Weights of a small GPT-style language model, trained from scratch on English Wikipedia.
Architecture: learned positions, tied embeddings, capped logits.
Each number is 500 + 25 x the weight over the matrix's rms, rounded and kept within 0 to 999. Layers, rows and columns count from 0. Numbers have three digits each.

# q: layer 5 attention query, 256x256, rms 0.0407, rows 0-46, columns 128-191
# k: layer 5 attention key, 256x256, rms 0.038, rows 0-45, columns 128-191
q0:493539501482501471431504543502557500476490485529517495503472510516469575536509529492468517511468468418468490487481543523539493480507522510485479477481537476456526518528528500489493529597477460
k0:475518512521506500457491495548492501447433509590474539445533561501472490511571510537567488516564462485477491492496547468515532513460487469487529489522541481458457512524509540534513507484482513
q1:533515466505481525442527545530523452482541491516496492548477512506489547523529521483532530508477512462474500481489521528557520529482456517536502464519511492487518509503517509484481498508459476
k1:487549512487530476476520507539542534490471493519493490485490528501511492538559562502565500507474525489515480508492492524528548504455444451535510454555509499499482523491510495520463468484487460
q2:469526509480525506499552460489537462487494496497485455502507500479507500502528528484508508532570514538488480508491502447494473514520521498562497508511507491478505513513528518478486511499533471
k2:505492503529520512520462487496485522533488473498493523495515497436487540510498482519502525498482480471498449511492536488506491510448510433556492472519488504523502540523481497501482478473469482
q3:501494512496463517530503533522510513494529512501474514495508497516484471450511498503479479500486474517520482552511516521522479474501486487485487501462471514549474464500495505487492483475446519
k3:520509505468502499512518492479474498527505462518502463505471511504491492503494505504507482492497528517509506527495501505542492492498504486501531519504485503514529462495504517489516492478487537
q4:484540521501535497526494514517491517532505517496479503504469479495554495504550526486515472519508485553491491508487476532492474480526502505505494520444488541480502509521493494533502447493527514
k4:510527520485504466526496452489501521515511494453469466498491471449511500501504503500540513479506546517493521496504514466501490525498472492450514520491521503514512491511495491511508520506499520
q5:480475507488503472501503507533444494449475498501515477491506458491503506510510521520502544517509545498491509458549511470500530485519497531520524516491460494513533496436502525516493505524501474
k5:466491513524486514475489534492500509476512553512492479498476512491498490516529527503483509499483518523482500512487513498478523442551471516486505489483494518558496502437520487486499454538503440
q6:504517505474508496496522489474505491568524502530470531482489517443521486570499490550536458510461466514531535511489472492563456502545520476472451541465475507494424524510514510530488522502492475
k6:527501520535506494560567467514480483490508507473494531488518480494502502503470468486465504476501457517492528528456478471502496489478531453470442556477508484468453478507502507516459514499444525
q7:507492535512528482462469539464494532485486490498497515522543489535459487488514522442535515551517483453435518455536454492448519467464504517527524506479471472504491554521517507493506463489502452
k7:509480533522540515499501486484556489507482425498488536531521399506495467515515529481546469557507497440470522498517491483495504473484507509513531518524513476501492544493514492522523504511493471
q8:518456465488505522525511469489476494437533517463475466544506484500521521468520538480529465490478490476513550506546485527468497451488454543539513505510456526475488500487446530538471519488491510
k8:487521495490518490494502460461567489516564493498519509522448463481510458483529567470539496464470524501485531504501491488508478519500484492496504499511479507513525490490438524491462516522522503
q9:492516573503521491483526546545541470495489479487494523470491512516465530533498483541528510552516478474537508528471481473533484530503519498451503516512542438521508529471542476528443497488432497
k9:520490534514527506448489508573479466503478490523493492421559508531504486480499531547516528517520464515516479524454523492495530481554498521500540542511503436492473502544532452485499489510449494
q10:503472505523501498495524531546513493526494497475505518474505527521497501497524503475493475512518482531505461522524532526494498481454494484510510546492492495522478463498511508500526476483500513
k10:477478507512499526490552498492510461538489473500508481490497484516486496509519495471461509466562542502513475507486487554478520486464524529515493532498497510514486450439517511535511503478498534
q11:475503496503489498513488489466500497507500502517484486485503519515512494544513518496520508491504478524459483484484477498510539494522545452508480486489460510493526523481484486492508495525500518
k11:503509530473504520520515473500490508492492485509477490460517462485477501512478475510514501477468521517481486490497467491543487540546475430424500516510518515454512485488483505505510466513500488
q12:474564519545544454422546543462562510471564514494514518453457551479487500512502513481460457512492487506497479475498554527492465515484555497455498573495490490480494489517515525482529517481512539
k12:504506511506474496426540460484517508512496497520501492502460493498485501483547518498543516483527475530521450468490571584477475504476526482479466565494520487473513471470568495514473536479489532
q13:515476472469511552530500520527533544515492514501538474478521486492486467467447545502441537467504496534499473483521486476475503512495498529542503481524454461477523506523532498470454472529436540
k13:485539480517517532498540556548526474520478489549535496482509490440489456475468493546464497504512496495510491531535472469500522527497487519575471502539470496519505502548485476483494468510464476
q14:486543529520536464435471566535516445462526454590503482479493464495526500499508467482476534511521507525515476483527520513474505485511493510484579475507500513535495468526497502436515485499503479
k14:487473452541513487479494544558458527492434469552525513492501486499477452485532477533484527482513511501507460519528534529459514508499482491476578481488474492498457513496518494494539455491499515
q15:500508459493517494492497507501505491524515515512560483486486494509524502496501482513501492485509503517511452540469503494530521502499549487513475497493518506479509497534505454478549495530490479
k15:502543486505481543506452498508488475492469500490489450475421532440485516510504491536530491499523501490509499502526498485539432536508489493491492500500531489493515494550515499518532503463460490
q16:545439480506511468522514497478498455514530498488493509480532541518500488475506519459482487510558487521537517477479467472515539520479512469512512475549511474479533503469536506447470452504524557
k16:548491484537495513493511488551497428503478476499527506449555480500509482488489501471462494472506460514513492554478468522457511524510527505542472504525517489501495507515502528508462489489490488
q17:496469491492445464488497469502478523532573533445496518515587526541558543485534459482497431479516503486518519475510472532459474500480501500428514515524504463482443507569478440452460487472548520
k17:493489452473495507490524484497483451524543489446510538522547514535543528477527444430518474488474511504545533512565486529488512515519532503505543498497566494417483554514456522433481488500509538
q18:496468487504500458513457497465494488492471464508487531531548520502510480527505513479515528532507486487532494477491491478465504478483511509529510494493481524483500486446523443472470444510511506
k18:510483493505479504556449470499492512498403432482513478536599442513523533515485496507489520511490519504530529480471472474457513472488501463518565483500492514431482489481509507482484492523529496
q19:469514530462494497510499484506448509493494480465519467492486459503503507498520464544500508465499488519537501491495490491537492523517507531459500505497476474509516487502487543546467494467500502
k19:467512483507472518488533485507449495492486524460495466500485510501510489536510460513502488494506508511522497520478553498513500472520507498450492510491488494467515493478480508549549480507488497
q20:514507501500485496481525533513507457507516477504537484496435474473510499485556545450504502499537481546500478509491492507455519506492535462528454513478517481513502503482471492509501493495518488
k20:511522517520505527489477470530491538511483507451547496505504465491503498512477560499523565425481495512485457498480506499479453551460476473525505492506524467529529504482510479495474495496495489
q21:502507489515506531508505495516479481506520509499537524524501509493524503493529502512513469510497488527472442503457490478492495496515494506535481546477514471528503499503497503469467476499496465
k21:500497506502512537507550515491482493502506502471511489486447490483490511495497510519505483508471491529500498496516534486518472550487470493551536530490561479519496506530508505451489490510506477
q22:531486492508538486512505528497470498491533505455556533464535524507468513436483536494467498487491541504497459461456507506535480498485512548500536516483496459570510526468450529499466464544504529
k22:526476448485510540453528506479476468479564520470524463473488484508467506462482514521505532485522515533490483487421576553478490473475516601518512507501486499573491453457466549546484475456511467
q23:525425528511482545494489524514506489492458456526553492483491491557482476516499522521517534493528496504531534509478502492516524516501524508485503480505465499512520533491518470517511501529528478
k23:500482488529460498500485508535469521498477504508533523514531504499516465554515475538494531472492525488482522527471474481490510455562482500475568522473476496511544525509472482535506509516486451
q24:519469567499474502495461502543506427508503494502539472424489496480547492483492488549540443492487507517513478483477513485408530487529509496522520547496549466508498539511438529491512459521499470
k24:501501525524482534484504477499469473504508517496521517482481507502500473531509535555491523448525500510501406516516533513474532514536520530554490519488492443544488567490492503499520492540465453
q25:474549525512498526501513490494510556484487490509469522495476523493508528503541510505494500459504501529505492468540532486533479527462514483498509542500460545500510441446493524558490504460513499
k25:468506514527487471499532495491494520481551507509491448536443486497454498523548515493533483507509513508506460507476466464524495470486502466467517536498504554496489487418498491547462481505498496
q26:509557519472511451502497526520481507466532506518490475499510480487547441559526526511496495521459508500476506502486475521484468426480471525482487523507514468464514527487493498487494469542459507
k26:477555516455496456515509494515491503462516495505471509510502495501499483466544521521531475496482538513489540500485559528493513498487519483466505476522494463528491507463512569508516490491519487
q27:527488492532470512537518514514488503530525462457536488516490482511484502511440499492497481489517467493550522525516508561469523512457495500478524500485517481484541474509456490558549510423505522
k27:499519484490494519491533482499526501520492507459515454504475523564520520557457471487479506513530500520541529493473467530477484473483531499469461494479512485479531508481491498569519483489506498
q28:508517450480502471508501522469512499520468487512471492510488547515415495566506506472481530507495530491484506505493515505511506486503480493505534490476472587488486505471499503530484475549515526
k28:519509490493540464480504476461530528492507503509507520504484518462461458484507517453543502530496523476494528541476511485501490507505471470478511487494470518470513500528486469538515542510524514
q29:495553528489463504477498504545533525455487469574452517490477498515462496493494483456518499538515493531482498490531522497511478514505508516555541522523512526539492462576480518440483505493471491
k29:477504477524456485553473488482529487550508455553502507510484504497467487502542515518495496489470532511548509524493487492490506522480475472553537517478443522562505486577464487470529504416475557
q30:486524496487484517503475490495570483520534521517490514494479514506527493456539508514500418490512491542473462516482512508491525492531506492512458512486542515492500509517497472483504496441500497
k30:520524465508513520498486463500499490552516477494497509477453483462486517491475479505485472478482515522554460502528493505521489537491499507504487518510515538499505497526480505463474517461489506
q31:490495504519519507497505492480470512533560513536515513523454501460495511492514540461469496507520508493464458481486502507514525490508459515495492511478436532512508520465486475512488501524519495
k31:491478471491550495469573487518510562503561523510516509515444513444438538482546527483460508512478512521487514508462503495472479522489456498503491468455488503508497490489503451479492511525498492
q32:493492475531493535499471471517531568459485488505466498518467501552454491481492508474493525496497461480429503502515510508502510513496501458488497479501496501516498527545526499452514528490526516
k32:501506513462528499517419526449531484494497487513452507522526489498488507527519520518526509522478491491465501472499465484546517530534482456482532472550501526493482521546500499500491502493500510
q33:513433488510493451508520523489472477541500523462480533495553502507501440553469489475488491516516499546523497475494487521468477492536485497499538472523483483508481493493493491477504474522489540
k33:549493472511485522518567518500480449501476503461497522489555503533508509509470441455465496471491500517490527499474511514460526477509513502492488530490492483539493471517481495494530500485487510
q34:495499496481499499517521488491490511482435501532511517495496501478474505525443493485474532489496511510492495486499525483500484482508526519529539498495481549504506492525521553533494512544508527
k34:477500495513464497491509515497485471496486522519540506491464522477474481492491542513484459565520492474468520528525502472494515486517504499513484503477456482480513489520477477522521527563501487
q35:521458484532453450510493468526504499454492474530471490498518525526483509523446544474521555514461501455490513495520527531460529501451521501518506399534493467527530513474440480503500485505533521
k35:498516478494481503550456465525539456456491484497499516511536478540522518510489549503490513476473526505505465492444475508478509474495486468543508459522480505491490537443439527498558531511539487
q36:520497446480540502492510505493467511506514528507488503527508493499498470470527524463480512502510494509513469484482495512495479491456495523527490455481496488466530530481470488510486495466486493
k36:523505483500527519497524516527464505491516495464508555526532463498491501463494511476491572542473511507517505471490500514481476509454482537511481515545538488520530517466501505524492522478506446
q37:451480546487447519575450502526490509480486478476476527489556475509488497456473528488520490508454496486488486480543495480440502477524493486495516471495473517544478489516474521504499476487516485
k37:499479539493456518546464495445507502528495498487508490552518464526529499517474496521496476482515528468498498493503511496486531481528522510496541500486487478492492484485500516471521483495539514
q38:501545524454513482469514523490506496497507478469467490491492486454489537483509496477495500430510493505531535478526523507524452518486506521460507538483485519496493499525477540527496537511536526
k38:490490465486510492465548501488509515497521522499502490528489512474505512485499475496557517510556480533534480497465511532467471455476538519468480493465484529503473495508487509561506533454491502
q39:521467480540490514536535479487554498506499537498528511480486551544471506521521467480469447501501503521488474507475497485514531531502510478481490501501477499467510514475546477484494500493553524
k39:505505492462508493487483490518505452508488504503518503460474531530522528517501483488473496507522491521508514519488500504498524538525459488470463498518535505479517504489502460471469513523504470
q40:500482477508435486555475445485500482521465538516489507456503545508471487512469521526496502490504519470502514488501471516511514488500467510517490472531473496471485506489452477452542478529510556
k40:491506510516498461558504484495521507506481523522527537502519543503481507483481471496480490472513525514508523510475483492457475488526526461502451461532489504500478546473483531510508539507525504
q41:538523495529564502498501494469477492530480485530474490543528479548497522530505514514539468463514546539472488470504509448491469538524515489503536502493465530471516483545475469515470534481559410
k41:507474487467517552508522506489479514483469526522518532505506504508543508518449489501555480495459510462486489458510502488491504538490466521474438537438538509444497518513465444555500529454533485
q42:506527483493501524486502505477461505503498494494522492510513491501463512486503464502526513520511508502518502506523481481491521541491486454491527500533520493498512488472528540501448512470495478
k42:545495508509491529501509557510529487498479546467483474501503506518542463497508484471473496525502490485506501489512505477514481487464485531522526497512536474508504499475523493501436443528558512
q43:504542456488500510475492502493507513504518484515502513495509528495494470486536494515470506503516495520507428508506545502534510508504543478503476557457524525513502507442519483498497500458451509
k43:505494482521513550480520502494474512531486478487522458501473496535464539505498465511480508502504480518502492465494517516510507472495473487513520511491495576501483406495508505526492471507475533
q44:513534455542502533480555508526441463486483476540471492564477469517469485507494552501531530516530505555495504521504490485521502484511516503528510438495533496504506500460498509506509479498514449
k44:504501494533540507529461481556482508486502516487509504536512497519508476521475514487497523497457492517475510496517489467437492481494450453517512449546521479493499468495493499533487475509509466
q45:507494514510492508524539445514539487481484547465529502487483565483512518459509492446462518501539543524479478490483506505551458509516499509487502507521510494534538511486514509493496488496528517
k45:530510526526537544508493492498467514486530470484511477499446530436522516470514489531501517518502499510511470544446494507512478502505518540560481523519502507519516486506506462484506486502486522
q46:479554454506573497481471487480503554529487476490488483518492446504495476490533521517532511465505534503496501487492499509506524508477516484497487520480491511494543474464477483518579492466488467